config = dict(
    n_layer=14,
    d_model=96,
    head_dim=32,
    vocab_size=4096,
    norm='layernorm',
    positions='learned',
    qk_norm=False,
    schedule='wsd',
    final_lr_fraction=0.0,
    steps=7642,
)
Each number is 128 + 32 x the weight over its row's rms, rounded and kept within 0 to 255. Layers, rows and columns count from 0. The size above them is the row's rms in percent of the matrix's.

# layer 4 MLP up, 384x96, rms 0.238, rows 159-230, columns 0-95
size [ 94 112 101 100 111  96 107  85 110 104  83 100 110  97  88 111  93  84  96  83  91 110 113  99 111 108 116 105 108 103 110  79 106  91  98  96  98  97 112 120 108 113 101  99 100  99  91 106  89 108 100  88 106 100  96  92 106  99  88 104 116 106  86  98  96  89  86 116  80  91 112 111]
[[111 120 129 172  93  90 222  47 160 146 116 152  59 159 107 130  93 143 109 145 146 151  87  79 151 107  88  81 158  99 153 127 143 168 147  98  78 140 162 154 119  82 166 159 116 133 169 137 156 137 151 120 117  62 127 129  68 134  71 147  92 125 176  97 127 158 155 136 105 181 159 178  78 123 117 118 173 125 148 137 103  97 166 138 119 145 126 170 104 126 102 123  82 155 142 109]
 [150 144 129 141 126  89  95 141  96  22 172 102 127  92 106 103 126 138 142  98 122 120 126 153 118  98 102 157 138 100 141 117 147 173 140  35 159 171 125 145 240 167 102 145 118 152 113 173 170 119 119 130 122 173 129 125 136 104  94 139 107 124  63 133  56 110 149 115 116 147 154 144 134 151 119 125 194  81 140 135 166  94  84 101 150 135 103 135 123 119 135 194 114 159  86 131]
 [100 221  79 171 168 105 173 150 141 129 139 163 100 106 124 104 107 108 129  76 104 145  62 146  97 103 119 138 180 145 136 122 108 186 114 157 109 104 150 151 134 151  58 102 121 114 202 150 169 114 145 116 127 105 124 114  81  96 120 128 160 128 136 119  59  64 149 101 137 139 206 160 108 164 106 152 151 114 195 148 107 100 104  94 135 126 111  81 150 136  97 142 100 174 117 119]
 [176 149 165 101 118  82  98 134 109  94 118 115 120  87 154 122  69 144 143 129  85 134 162 121 115 122 124  93 132 142  81 180 140  95 170 118 126 181 147 163 164 192 164 167 205 144 124 102  95 176 156 154 125 156 111 148 120  85  81 142 167 100  75 132 109  89 177 109  99 107 115 153  80 142 110 118 154  70 110 146 140 184 153 119 210  98  88 154 115  69 158 142 151 131 109 114]
 [128 208 101  88 109 133 115  69  80 132  75 149 146 176 136 113  94 101 161 154 159 170 152 150 109  93 126 137 137 118 100 153 152 145 180 177 101 168 136  62  86 138  81 136 147 147 153  68 136 167 195  69 110 140 121 104 103 142 151 120 120 103 116 168 100  93 132 109 151 119  83 130 110 118 121 158 128  85 147 123 104 129 175 177 181 128 108  79 135  94 140 141 130 221 110 137]
 [133 144 126 137 129 111 156 145  97  78 163 144 135 143  65 151 121 154 180 158 130  76  98 138 119  96 122 159 128  87 132 142 154 151  92  81  90 129 164  88 150 131 109 173 157 173 154 194 111 112 123 147 149 104 163 173 133 112  94 117 155  38 156 121 134 119 110 147 142 187 141 133 119 152  91  98 126 120  99 176 166  85 121  95 208 191 137 131  56 149 144 128 166 161  71  91]
 [111 130  98 105 175 110 168 133 105 100 148 122 179 116  52 148 129 170  94 119 162  46 139 109 154  69 111 130 102 140 141 174 197 116 149  92  81 134 130 105 124 142 202 167  98 131 138 155  91 109 133 129 128 106 136 160 109 130  93  45 147 134 175 105 112 190 180 136  75 147 153 110 115 181 149 121 102 169 148 135  88 111 109 105 145 162 133  72 136 147 121  71 159 120 124 115]
 [181 113 144 206 122 171 125  84  75  61 142 170  82 119  69 129 121  99 150 143 128 159  70 118 134 132 116 110 160 131 180 108 136 204 117 131 162 129 145  85 125 148  91 131 115 202  74 107 123 153 124 131 126 146  87 147  90 131 113  65  91 117  86 175 103 173 124 130 170 154 197 109  84 141 118 135 168  93 153 131 145 122 156 145 166 134 158 139 131 128 142 114 169 176  96 115]
 [195 109 205 177 105  58 123 126 154  99  92 161  49 160 151 139 113 126  80  97  33 163  78 147 154 138 112 133 140 121 108  93 129 132 173 112 147 138 120 155 186 166 102 133 173  97 131  99 149 160 116 145 150 175 130 125 131 125 126 123 140 150 100 147 130 197  73 131  95 116  82 129 100 107 108  58  95 130 103 151 141 176 145  90 159 127 152 125 112 131 142 142 153 121 127  85]
 [125 168 124 134 112 120 162 123 168  97 134 138  71 145  87 136 120 136 141 149 109 140 102  34 156  83 142 135 135 103 149 105 128 179 107 165 130  93 164 108 117 126  85 151 113 204 165 222 129 151 134 111 146  63 145 157 113 132 110  54  88  73 110  76 163 115 146 133 151 161 163 161 145 103  53  87 118 107 120 150 123 105 135 119 148 135 107 152  56 135 118 151 134 166 111 151]
 [150 168 132 117 123 133 106 142 129 118 153 129 126 139 149 169 116 207 119 139 134 140 112 132 149 121 123 145 143  94 130 114 128 133 108  89 131 111  89  86 147 161 109 123 122 114 162 161 137 106 109 128 145 144 178 148 120 133  90 151 139   0 120 145 128 152 192 126 110 133 148 212 122 126 123 129 117 107  73 142 130 139 104 132 157 227 123 101  33  57 108 120 121 148 113 172]
 [ 98 153 119 180 198 144 160 109 136  60 109  67 148 106  95  98 103 132  59  79 110  92  76 118 166  90  85 122 110 124 139 220 164 156 158 125 130 142 121 141 151 136 114 127 135 193 114  91 108 153 146 104 114 140 137 142 119 128 140 145 206 107 102 139 120  59 158 201 118 177 162 113 109 135 132 116 150  88 158 143 120 188  87 172 143 167 120 136  97 123 124 132 140 148 115 125]
 [ 97 159 146 153 146  91  88 125 148 134  89  88 130 124  97 163 107 123  83 100 138  88 153  75 137 110  77 164  91 139 103 116 151 143 193 139 132 147 113 147 121 169  84 123 131 126 148  97  90  99 116 158 180 157 151 163 149 107 119 125 209 129 174 104  89  77 140 153 113 132 199 132 107 103 121  64 105 115 138 143 140 245 130  62 130 129  84 131  93 133 103 140 176 103 140 138]
 [134 151 128 139 145 117 128 129 127 122 146 167 102 110  88 127  81 109 121 107 143 121 132 122 138 151  78  86 122 131 129 130 192 101 212 103 115 143 104 168 104 171 235 146 115 139 115 116  85 135  87 142  85 191  83 113  93 181  84 108 105 172 152  84 127 131 161 112 128 169 166 122 104 100 143 130 121 170 147 131 104 216 106  60 149 151 171  80 163 126 105  85 128 123 127 154]
 [155 110 126 175 160 115 146  82 122 166 155 136  87 102 104 170 100 112 127  89  66 133 105 131 105 152 123  86 151 111 181 115 125 134 122 129  94  54 191 130 181 160 131 121 154 161  98 168  87  98 114 125 144 129 181 155 113  23 157 140 119  74 101 130 110 124  88 121 117 175 164 163  67 132 107 111 101 141 120 157 131  95  93 105 147 172 174  89 134 113 167 149 165 189 123 136]
 [151 188 163 137  85 144 146 137 125 159  86 228 143 196 119 155  65 118 135 161 133 167 116  41  86 109  98 136 124 118 174  84 125 119 175 152 118 156 157 113  93 144  88 121 119  92 120 104 157 106 158  13 141 112 101 130 120 115  97 126 123 137 153 116 129 111 150 170 106 153 131 169 137 143  83 101 158  96 168 150 142 120  98  73 128 130 101 106 119 158 107 126 132 164 130 157]
 [180 122 148 130  87  79 135 116 140 138 119 158  84 119 124 150 136 125 172 113 170 115  79 122 116 168  89 109 131 101 214 139 158 131 133  58  92 122  96 123 150 127 200 186 113 122  99 202 134 144 143  71  99 171 112  96  97 164 206 145 119 133 133  89 130 172 140 142 144 139 163 126 109 119 147 138  58 187 117 124 138 102 150 146  81 197 133  68 124 142 144 123 116 116 145 112]
 [ 94 108  96 147  83 136 151 111 115 123 116 116 145 113  54 119  78  93 145 157 146 117 128 119 128 118  67 134 128 108 104 156 170 157 150 110 118  98 170 120 121 130 208 143 134 180 169 169 164 133 157 130 121  58  64 158 108 102 108  52 110 117 152 126 125 149 109 134 141 122 128  81 107 161  67 150 103  88 125 188 193 102 115 131 120 132 169 139 142 126 167 173 113 149  70  52]
 [140 124 101 118 148 101 117 130 122 156 116 114  66 119 105 181  66 157 108  95  48 117 131  92 169  96 136 123 138 153 125 162 135  88 156 145 118 160 165  66  99 147 139 159 174 148 158  73 131 128 145 153 169 163 135 196 174 136 105 124 108  99 143 151 136 134 204 108 175 122 124 108  65 123 102 109 161 128 141 157 156 191 126 101 207 103 161 162  75 131  89 103 171 150 126 116]
 [153 146 154 154 100 114 161  85 116 134 138 118 124 118 122  82  48 112 132 122 132  96 144 136 123 126  91 136 143 113  96 168 165 168 106 127  97 117 195 125 122 116 136 161 146 164 203 126 133 174 216 153 141  74  58 168 145 132  94 122 146 142  63 139  68 169 150 122 137 128 128 106 109 141  77 139 125 117 147 170 143 125  96 143 121 125 106 136 153 113 218 166  83 165  87  71]
 [165 177 106 139  87  91 135 111 145 170 112 149 145 147 108 160 132 144 154  97  42 100 116  97 139  89 130 110  95 149 110 138 139 175 182 158 100 139 208 127  92 145 112 142 160 104 227 107  88 135 135 123 140 145 150 161 143  72 112  78 165 104 136 109 127 102  82 103 147  92 114 118  79 135 115 129  69 132  93 133  88 105 105 126 157 118 225 148  99 132 131 112 177 109 159 127]
 [ 83  87 132 148 149 127  89  96 118 144 148 174 115 178  75 185 120 142 171 140 163 147 177 137 118 139 133 118 151 171 195  82 120 140 137  73 130  41 121  42 135 186 130 153 141 131 128  89 102 138 141  88 145 107 128 110 166 122 135  69 101 128 155 129 113 174 119 158 103 148 100  82 144 173  91 106  67 169 119 144 168  96  96 121 121 164 192 106 143  91 137 104 151 112 127 135]
 [161 150 104 125 145 104 193  91 139 129 110  97 102 176  78 144 121 154  71  81 108 105  45 118 162 117  73 103  81 110  65 153 159 136 134 174 123 156 125 153 151 145  96 119 139 158 145 134  68 151 153 117 101 153 165 172 108 131 143 146 154 124 141  95 121 109 103 147 138 143 105 123  46  89 132 113 120 114 124 118  74 179  85 126 185 169 127 144  77 132 139 130 220 103 145 139]
 [ 70 167 102 142 154  93 103 112 139 115 109 174  30 143 137 141 107 135 116 128  67 169 167  60 155 140 136  97 124 179 169 143 100 185 174  87  85  99 124 123 173 205 102 116  96 124 155 156 149 133 140  81 141 130 160 122 131 109  87 127 115 160 153 150  88 132 198 138 127 129 211 121 139 128  90 104  92 171 117 165 137  92 115 103 116 107 152  98 103 112  92 120 116 126 134 156]
 [105 136 110 109 186  88 103 108  81 150 155 145 137  93 122 102 133 150 177 110  99 146 124 148 107 120 111 137 174 174 181 115 104 147 145 102  66  37 156 150 156 184 176 111 126 170 120 172 142 127 113 119 108 122 109  87  95  79 140 145 142 142  80 131  79  86 196 102  86 119 154 144 137 121 124 131 120  93 129 149 125 113  63 100 132 146 167  67 154  62 151 145 175 170 109 170]
 [118 177 120 151 149  68 114  58 124 123 123 145 111 138  93 142 120 114  84  70 135  81 102 112 108 101  87  77 152 105 204  76 169 140 137 101  95 100 146 133 129 152 140 158 146 149 114 150 139 146 156  70 131 149  76 135 103 114 132  96 110 115 100 136 134 150 149 118 144 219 149 158 110 159  92 159 132  42 143 156 146 180 150 126 141 132 142  71 115 146 134 156  60 187  88 142]
 [132 165 145 164 135 122 140  73 139 108  76 160  42 158  85 123  98 129  86 116  99 149  54  70 171  90 113  49 152 122 144  66 173 172 174 114 116  85 126 121 121 132 113 164 172 182 152 181 145 141 146  57 148 126 114 129 127 146 156  95 118 122  89  99 146 151 152 146 141 159 153 113 112 121  79 130 112 164 145 149 136 170 143 141 164 132 134 167 110 115 154 188  90 133  94 128]
 [ 99 130 132 118  94 111 100  96 151 144 154 194  84 122 110 133 126 157 153 130 103 146 118  79  85 127  95  71 160 120 199 129  98 224 103 155  84 148 148  55 159 168  92 155 118 133 154 138 142 199 124  39 120 107 124 112  85 156 110  91 140 130 101 147 103 208 134 119 160 108  99 156 113  98 124 134 141 139 109 143  99  79 130 137 161 140 174 105  73 120 102 124 123 135 137 156]
 [ 90 182 170 128 196 119  85 115  85 136 123 112 147  81  98  82  96 126  89 148 109  94 134 131 119 139 120 128 132 130 113 166 123 152 175  94  38 140 135 144 217 159 113 105 158 146  91 124 132 117 111  73 136 162 144 110 104 119 148  84 179 137  84  67 165 120 180 118 159 110 120 105 155 154 131 126 126  87 122 137 184 144 148 132 144 164 195  47 129 100 129 165 101 148 112 147]
 [195 152 203 202  59 128 158  98 139 112 178 131  77 157  81 161  83 146 167  90 143 155  87  94 163 124 106 138 105  97 171 110 117 104 147 160 171 157 149 120 139 128  96 124 175 106 121 127 157 129 115 120 108 155 101 160 144  98  78 144  47 136 139 136  86 113 100 153 146 135  79 169  86 114 130 130 176 145 138 130  90 104  71 134 120 151 118 124 155 108  88 122 185 153 140 175]
 [154 132 158 137 177  64  93 101 150 102  26 107  86 129 138 172 102 123  77 115 121 115 117  96 130 154  99 145 143 108  92 146 153 151 170 107 110  79  97 158 144 128  93 135 158 109 182  95 101 137 152 182 174 172 184 139 111 163 110 167 182 137 129 101 123 113 123 130 136 149 136 197  91  70 129  61  78 144 155 134 135 203 159 106 162 118 110 123 115 141 124 143 115 106 137  85]
 [107 146 147 113 141 137 118 137 160 161 102 138 114 128  89 109 115 110  96 186 133 131 135  45 107 119 126 134 176 155 124 100 117 134 105 116 116 134 144  74 133 134 182 154 106 141  82 132 137 128 179 135 156 107  57 109 122 111 137 101 151 160 107 111 114  82 120 183  79 142  94  77 113 146 108  41  84 100 152 151 208 131 111 183 110 152 128 146 150 117 183 208  50 110 113 144]
 [103 122 136 129 197 160  85 113 134 138  38  96 141 190 115 142  67 124 113 143 105 138 143  88 135  99 109 121 186 166 119 122 120 129 159 125 109 141 134 112 152 104 150 132 153 159 109  86 164 148 124  85 171 134 124 140 141 126 103 135 191 147  94  76 119 174 129 168  77 158 128  90 120 113 113  95 198 111 164 143 137 187  88 151 224  95  92 185 118  77 119 142 110 115 126 135]
 [149 105 157 175 122 149 102  29 126 117 124 134 153 150 127 148 124 133 153 148 170 131 124 103 139  73  85  96 208  88 130  91 130 197 136  63 154  80 153  89 168 154 122 155 123  96 135 141  91 180 188  87 159 106 105 144 138  82  97 122 101 112 124 150 105 171 151 159  71 173 141 121 133 147  93 129 176 111 147 136 142 108  72 152 148 178 120 161 113 111 160 113  79 161 111 119]
 [112 133 183 113 154 140 121 146 115  91  71 185 142 164  66  88 112 149  71 175 156 126 150 145 169  72 154 157 122  97 127 124 134 148  98  78 134  80 124 116  96 157 164 102  98 192 105 158 145 115 124 155 133 124 130 105  81 114 170  76 116 123 134 156 135 137 183 140 107 147 123 140 162 118  86  92 110 101 145 161 202 134 113  69 111 158 128  61 109 148 136 208 111 138  70 149]
 [122 162 120 195  85 159 123  86 150 131 156 171 139 110 117 133  37 137 143 114 130 108  85  87  86 158  91 135 172 117 197 129 154 176 122 117 161  88 148  71 150 158 106 138 120 104 112 105 164  97 124  66 123 107  78 114  85 120 111 107 125 132 106 138  98 163 164 191 109 168 174 116 110 121 113 113 126 154 164 161 138 158  94 138  97 153 146  29 131 126 140 172 112 173 105 158]
 [156 141 107 129 108 139 142 132  84 136 164 181 122 185 107  91 101 128 161 159 102 143  74 130 111  76 107  86 137  94 115 117  72 205 159 151 155 164 146  95 174 109  56  87 110  98 137 128 124 185 190  79 114 185 116 105 131 113  75 106  82 123 128 132 100  91 149 142 144 134  94 132 145 161 107 127 239 127 122 136 157 134 102 165 139 168 155 102 121 114 135 144 113 170 115 145]
 [126 163 127 132 165 108 118  87  78 111 115  98 107 154 121 140  70 130 124 139 132 131 119  64  89  77 151 111 166 131 146  98 161 154 154 120  92 131 144  16 135 174 117 158 158 193 134 134 138  98 163  78 144 159 100 153 118 131 103  90 182  93 126 141 101 139 159 129 155 185 156 114 126 154  77 123 158  95 147 181 163 158 167 124 183 118  89 150  93 134 146 173 145 181  85 167]
 [144 142 116 119 155  72  97  67 139 125 142 163 124 115 114 153 103 140 127 114  88 165  81 100 119  95 119 162 114 175 188 199 108 147 140 106 116 141 124 143 123 154  88 144 118 113 166  95  67 130 143  94 134 155 122 129 127 179 102  87 132 132 124 142  63 134 111 100 192 169 255 181 130 125 118  71 129  91 113 171 145 142 154  93 110 123 114 119  93 152  86  97 163 127 132 167]
 [118 146  92 140 161  84 165 134 145 147 143 114 146 128  49 140  87 174 131  94 128  69  92 124 106  80  93 130  90 115 144 138 160 125 112 120  69 126 139 157 139 139 168 167 168 189 142 140 167 102 116 131  95 135 140 228  59  95 146 103 139 101 143  88 136  78  98 126 173 154 151 148 127 160 116 105 118  77 114 142 106 130 114 115 165 191 111  87  72 148  96 156 184 170 126 148]
 [ 95 165 110 134 162 141 123  95 139 102 115  63 107  86 119 110 137 157 117 119 119  71 103 101 164 160 111 112  90 151 132 134 194 137 124 141 132 164 133 142 220 117 225  99 147 194 103 139 113 115 136  81 121  82 163 150  38 123 159 120 158 115  47  89 123 174 126 184 163 136 125 138  97  99 135 134 125 148 154 126 107 118 148 144 150 126 153 122 118  71 131 186 108 137 116 140]
 [150 162 143 137 160 124 120  99  63 107 133 213 138 119 110 156  70 148 110 122 131 137  96  75  91 118 105  65 141  90 144  98 170 141 158 112 107 101 125  58 142 170  93 156 168 178 166 169 125  77 162  82 127 134 106 139 120 141 110  65 136 105  92 139 126 132 172 120 150 159 137 154 136 133  96 140 115 120 115 149 198 189 145 128 168 178 124  78  98 124 135 200 140 165  90 138]
 [146 153 153 135 121  90 108 114 113 113  68 191  87 168 106 153  99 118 101 123 128 108  78  71 150  81 114  75 123  94 123  78 183 176 150 122 103  95 122 108 133 134 118 177 184 156 163 131 108 143 165  47 151 139  74 147 123 161 118  99 154 107  89 132 125 130 155 135 132 177 146 130 104 136  81  90 119  73 133 159 171 189 124 121 168 139 145 155  78 131 130 192  88 165  94 153]
 [164 121 181 120 110 134  84 138 130 119 138 214 122  88 128 127 131 109 130 175 110 110  99  71 171  35 113 130 147 128  76 181 123 121 157  77 139 118 118  79 172 115 146 164 114 109 142 149 107 131 120 138 115 148 145 111 138 140  92 108 117 124 135  79 148 163 199 128 136 136  91 141 137 124  95 110 159 129  97 120 223 191 157 191 128 136 184 131  80 119 128 180  93 116  89 112]
 [129 187 132 220 112 147 142 134 116 116 165 159 156 154 113 128 131 101 109 135 153 142 114 148 116 119 111 130 134  43 137 114 159 192 127  92 140 115 123 105 150 156  75 115 154  97 128 103 133 131 169  39 132 114  99 136 130 169  96 103 118 155 138 149  94 167 139 160 145 197 136  80 143 110 127 149 192 188 161 120 154 137  88  78 119 130 149  76 128 169  93  99  62 187 101 119]
 [132 120 157 218 108  77 195  94 152 133 123 101  60 162 117 137 103 144  85  81 123 167  51 107 184  89  91  97 143  73 150 113 130 145 174 109 104 167 167 160 145  88 110 138 131 131 158  99 168 125 129 135 158  83 167 128  70  96  95 144 121 102 159 161 115 175 145 140 114 165 126 169  83 133 128 102 143 166 120 131 118 115 168 118 166 140 116 166  80 135 101 102  82 162 125 101]
 [ 99 103 108 127 184 113 117 134 105 107 144 161 141 119 122 109 148 152  89 147 137 105 113 111 164  91  99 124 119 172 120 135 147 138 134 129  53  52 114 104 181 153 142 205 150 162 169 166  79 151 165 201 100 128 148 112 111 162 215 169 180 114 124  98 145  75 147 128 147 124 138 140 113 169 122 173 106 130 104 125 180 145  81 187 144 158 108  99  83  92 156 143 118 113 108  81]
 [156 165 181 177 126 116 150 158  82 104 125 130 117 141 107 154  81 130 178  74 108 144  96 142 170 138 139 145 157  39 112 124  98 117  73 156 140  59 147  98 157  97 102 123 121 130 110 103 138 142 110 152 201 129 129 163 187  82  76  95 100 134 154 163 114 151 104 125 111 141 183  92 152 123 111 111 123 163 170 147  83 171 106 110 131 141 193  88 146 174 128 101 163 172 116  81]
 [125 156 132 142 154  72 131 141  95 124 130 120  58 117  75 142 115 152 126 117  94 101 121 124 117 110 126 107 119 109 228 132 147 158  91  84  78 119 141 112 157 172 106 212 157 177 110 160 135 115 149 106 115 113 114 171 106 113 145 103 122  62  59 157 116 124 123 136 138 205 146 159  99 137 109 133 124 106 116 168 143  90  90 131 194 144 162  90  83 130 146 152  79 199 103 135]
 [135 123 189 148  84  65  98  96 103 130 104 121  94 104 141 191  83  99  96  87  93 130 142  97 153 180 144 109 174 128 106 164 135 148 154 124 138 140 124 117 180 123 106 142 137 104  92  63 106 129  99 150 199 156 154 144 165 112  75 146  99 112 100 202 109 164 110 106 123 116 177 128 119 149 125  45  80 175 164 167 104 166 159  93 113 165 151  68 149 128 127 104 130 110 141 148]
 [215 121 114 152 103 114 108 118 152 149 167  95 149  98 133 153  95 118 103  90 122  87 122 118 107 195 123  90 218 113 115  85 154 111 148 150 119 131 182 140 146  78 132 130 151  96 161 129 146  74 146 148 210  68 110 207 112  82 143 147  95 102  78 116 148 158 106 129 118 158  77 166 147 193 132 123 140  83 136 131 129 142 173 130 125 162  84 123 149 112 123 133  87 136 131  97]
 [142 121 213 166  68 136 178 111 153  93 118 117 115 108  87  90  93  99 135 150 104  88 155 104 185 115 112 144 124 142 115 153 131 115  99 152 131 152 194 141 138 112 154 146 170 195 181 144 170 101 138 114 136  37 100 145 132 117 109  86 142 130 100 104  90 168  95 161 117 119 153  80  96 128  85  81 115 107 178 164 183 125  97 161 145 113 140 144 132 138 151 180 135 152  70  89]
 [115 115  83 128 132 101 119  96 119 131 154 122 140 119  38 126 139 130  82 135 105 150 103 137 131  84 125 119 220 126 109 169 139 200  74 137 143 107 156 115 107 121 163 134 119 169 128 170 100 149 134 164 135 155 126 196  56 109 196 118 140  76 138 157 126 136 140 101 151 170 156 190  71 148 131 143 107 114 118 128 174 182 151  57 181 158  90 115  92 137 143 127 135 117  95 119]
 [132 183 119 121 104 109  89 110 126  83 144 153  90 134  94 145  66 139  99 101 140 120  84  53 177 165 121 120 113 171 164 165 162 142 172 147 135 155 100 123 177 182  93  97 157 196  86 114 100 109 130  76 114 154 111 118 127 159  69  98 132 145  96 107  80 131 138 149 162 141 188 129 107 109 132  88 156 122 143 142 133 183  97  47 146 126  90  65 114 133 101 146 157 130 142 175]
 [154 136 178 122 115  91  91 103 140 182  89  89 142 154 157 159 115 112 137  94 141 158 119  21 179 117 121 109 156 113 150 200 108 138 151 105 140 169 151 111 114 139 129 120 102  67  88 174 156 120 145  74 182 123 155 109 138  78  97 138 116 140 158 143 104 188 129 147  26 144 104 136  95 135 122  91 190 145 132 163 107 144  95  95 111 127 110 106  87 142 138 139 137 112 151 172]
 [174 114 148 131  70 103 146 120 115 100 158 136 127  69 120 132 133 139 147 100 218  80 117 130 179 139 106 117 131  71 156  95 240 130 127  68 154 170 121 138 168 142 172 127 147 126 105 156  80 103 167 138 110 132  68 118  47 135 158 119  94 151 143 125 121  97 148 134 155 139  68 156  85 147 162 140 138 128 132 123 120 104 101 113 122 165 112  57 138  87 130 149 166 143 114 105]
 [105 161 206 159  73 120  88 103 141  92  96 149  78 157 116 137 118 118 145 136 141 102 110  70 184 134 125 116 121 139 168 133 142 156 179 160 131  62 150 132 161 149 144 143 166 197 136 180  82 126 140  51 150  51 133 118 144  87 146 121  71 116  90  87 125 136  82 158 111 146 177 122 127 141 105 104  90  65 113 149 112  82  92 104 130 129 162 141 121  93 163 154 103 131 119 153]
 [133 135 139 156 125 120 187  64 140 117 111  63  84 153  83 119 107 117 102  51 117 104  48  98 169 108 131  95  90 112 145 193 190 168 121 136 104 131 175 134 100 146 126 145 152 180 169 186 130 151 154  85 137  99 167 164 134 117 110 108 163  77 147 111 134 121 127 132 137 160 133 147  62 141  93 122  87  50 141 172 118 135 146 128 128 177 155 105 107 134 120 133 173 167 130 126]
 [149 119 134 115 119  72 124 118 154 139 135 139 107  63 133 155  93 109  93  92 163 116  88 111 134 155 132 112 135  51 138 192 174 166 103  80 146 158  99 112 161 126 172 155 121  97 112  85  89 171 187 118  82 172 136 125  86 142  85 143 145 134  96 167  86 162 159 143 102 208 121 148 123 132 144 115  94 160 148 123 141 126 174 121 107 187 111  23 142 102 100  98 137 103 128 126]
 [ 96 155 180 126 149 167 114 101  94 137 160 160 151  96 104 154  43 148  83  76 103 114 158  73 170 158 136 123 133 185 170 142 107 121 146 152 147 106 141  73 114 147  76  99 116 131 118  89 108 111 129 149 166 136 124 156 127 130 111 121 177 119 119 116  97 114 160 153 130 122 171 167 110 128 102  76 146 152 175 162 121 198  85  90 109 123 130  43 132  91  88  95 213 141 139 148]
 [132 132 155 139 124 102 155  84  71 130  98 193 133 150  78 158  75 131  98 132 119 171 104  48 130 100 120  57 184  92 117  80 184 164 137 112 124 113 133  91 143 146  86 148 166 186 156 165 148 121 172  78 116 120  89 152 110 131 112  93 119 119  98 136 140 133 164 119 137 155 153 137 120 155  79 138 146 112 121 145 149 209 138 131 165 157 120 102  99  96 156 211 135 151  78 135]
 [172 121 142 157 125 131 154  89 138  93  99 152  71 155 103 142 125 130 113 166 119 130  68  76 130 118 130  79 171 102 152  38 175 144 157 102 111  83 117 117 134  85 138 135 156 213 155 156 155 125 124 104 166  90 124 139 141 126 149 118  65  89  93 123 139 172 140 133 144 154 171 157 114 124  90 132 135 207 134 130 157 158 171 178 146 164 113 195 105 146 133 155  80 114  71 123]
 [112 157 110 145 168 129 153 146 145 112 132 165 122 153  20 117 107 144 105 141 127 112  62  92 147 106  80 107 168 146 136 100 156 167 134  92 108 116 116 108 131 177 142 114  95 151 132 165 127 120 130 141 108  96 125 169  57 124 193 129 118 102 141  75 134 116 189 171  90 185 126 151  83 143 107  97 107 154 133 170 118 120  81 104 137 236 136  97 111 138 130 132 129 186  91 145]
 [ 99 154 141 143 149 141  91 131  75  77 137 154 155  84  91  74 143 111  83 118 152  98 118 145 144 118 113 133 119 134 125 164 146 155 189 118 125 119 120 146 223 139 123 124 120 231 103 161 170  84 102 162 135 174 120  99 116 108 180 117 124 153 104  69  79 103 148 106  85 139 152  95 154 134 105 125 171 156 116 150 171 170  92  98 155 153  79  88 128 110 111 180  98 164  96 165]
 [ 99 158  98 123 200  74 135 111  99 124 102 133 138 128 131  93 119  97 113 130  70 107 188 163 110 110 148  85 133 154  92 111 138 134  83 137  93  99 136 149  72 126 160 145 117 162 138  85 114 185 186 127 159 129 160 204  98 119 191 111 147  77 141 195  65  83  91 114 140 150 177 156 118 149 125 156 153  69 128 126 143 101 113 175 178 120 127 139 157  97 165 133 107 149  90  99]
 [187 152 141 128 142  45  99 135 181 195  91 159  94  95 152 169 110 160 117  62 124  81 114  82 152 125 146 137 161  88 156 124 113 124 156 103 141 149 143 132 119 132 115 171 104  89 121 102 130 124 167 132 163 125 136 166 108 124 103 125 154 114 120 186 125 147 128 138  51 161  97 183  64 118 138  61  97 146 112 175 129 140 125  66 118 135  93  82  81 140 113 152 190 100 157 126]
 [132 136 163 161 100 117 116 107 132  67  91 114 118  86 108 109 110  97 142 121 130 105 136 102 159 129 101 144  93 110 128 177 162 168  94 128 119 128 172 108 170 120 169 231 171 179 126 170 131 144 183 115 149  52  77 146 128 131 113  43 122 134  63 109 110 135 111 149 115 160 120  92  92 124  93  89  93 146 158 187 186 126 115 157 107  99 130 134 143 134 175 156 111 159  88  95]
 [168 101 118 159 128 121 161  88 155 107 137 172  99 184  96 105 128 144 136 143  68 190  87 154 114  64 101 148 157  66 146 113 129 133  68 167 147 126 157 103  84  92 105  93 122 117 169 121 152 140 119 125 198  84 176 141 121  95 169 144  89  58 147 142 108 140  93 122 128 139 133 146  79 109 108 116 136 158 128 145 131 118 195 157 200 204 134 175 105 149 120 111 144 146  97 137]
 [113 169 166 172 164  90 186 114 163 121 111  85  89 150 116  96  68 135 121 129  79 108 111  91 205  82 129 118 161 131 124  89 134 166 123 117 121 109 181 137 148 111 182 135 107 187 174 147  69 142 144 118 169  80  95 135 129 119 133  53 105 110  95 101 109 176 117 129 120 131 135 116  57 114  56  79 140  78 165 158 145 112 139 127 134 124 166 167 115 131 168 154 131 145  97 109]
 [145 145 128 130 111  59 161 117 109 121 135  90 116  97 124 144  90 126 163  72 125  89 109 165 108 114 118  81 105 128 120 192 142 147 132 147  93 118 169  81 179  87 109 184 161 148 214 124 113 124 209 117 143  93 126 143 139  89 111  63 154 131  63 145  97 178 124 118 158 119 124  91 118 162 103 155 102 141 137 155 163 122 153 164 145 106 167 115 130 100 202 159 137 161  90  72]
 [190  99 136 131 102 104 100 137 128 139 168 106 112 205  35 169 120 147 143 153 151 119  57  61 171  89 135 109 142 109 139 137 125 152  84 124 181 150 150  93 146 129 122 138 142 142 104 124 148 140 154 163 132 150  98 162 107 108 147  64  94 103 125 133 113 153  30 121  98 122  81 125 115 158 108 109 187 114 125 157 109 157 125 104 153 151 177 152  63 151 173 143 156 124 140 172]
 [132 122 112 115  90 128 156  90 110 162  73 145 126 118  94 160 106 111 146 118 167 140 183 116 129 134  49 108  86 115 130 171 139 182 200 152 101  96 112 170 109 155  88 125 151 117 170 121  66 146 178 167  80 182 138 179 133 122 143 114 152 123 175 128 151  87 166 136 175 110 181 128  59 128 134 146  70 141  98 118 102 171 118 120 154 161 130  83 114  96 169  75 173 120 129 103]]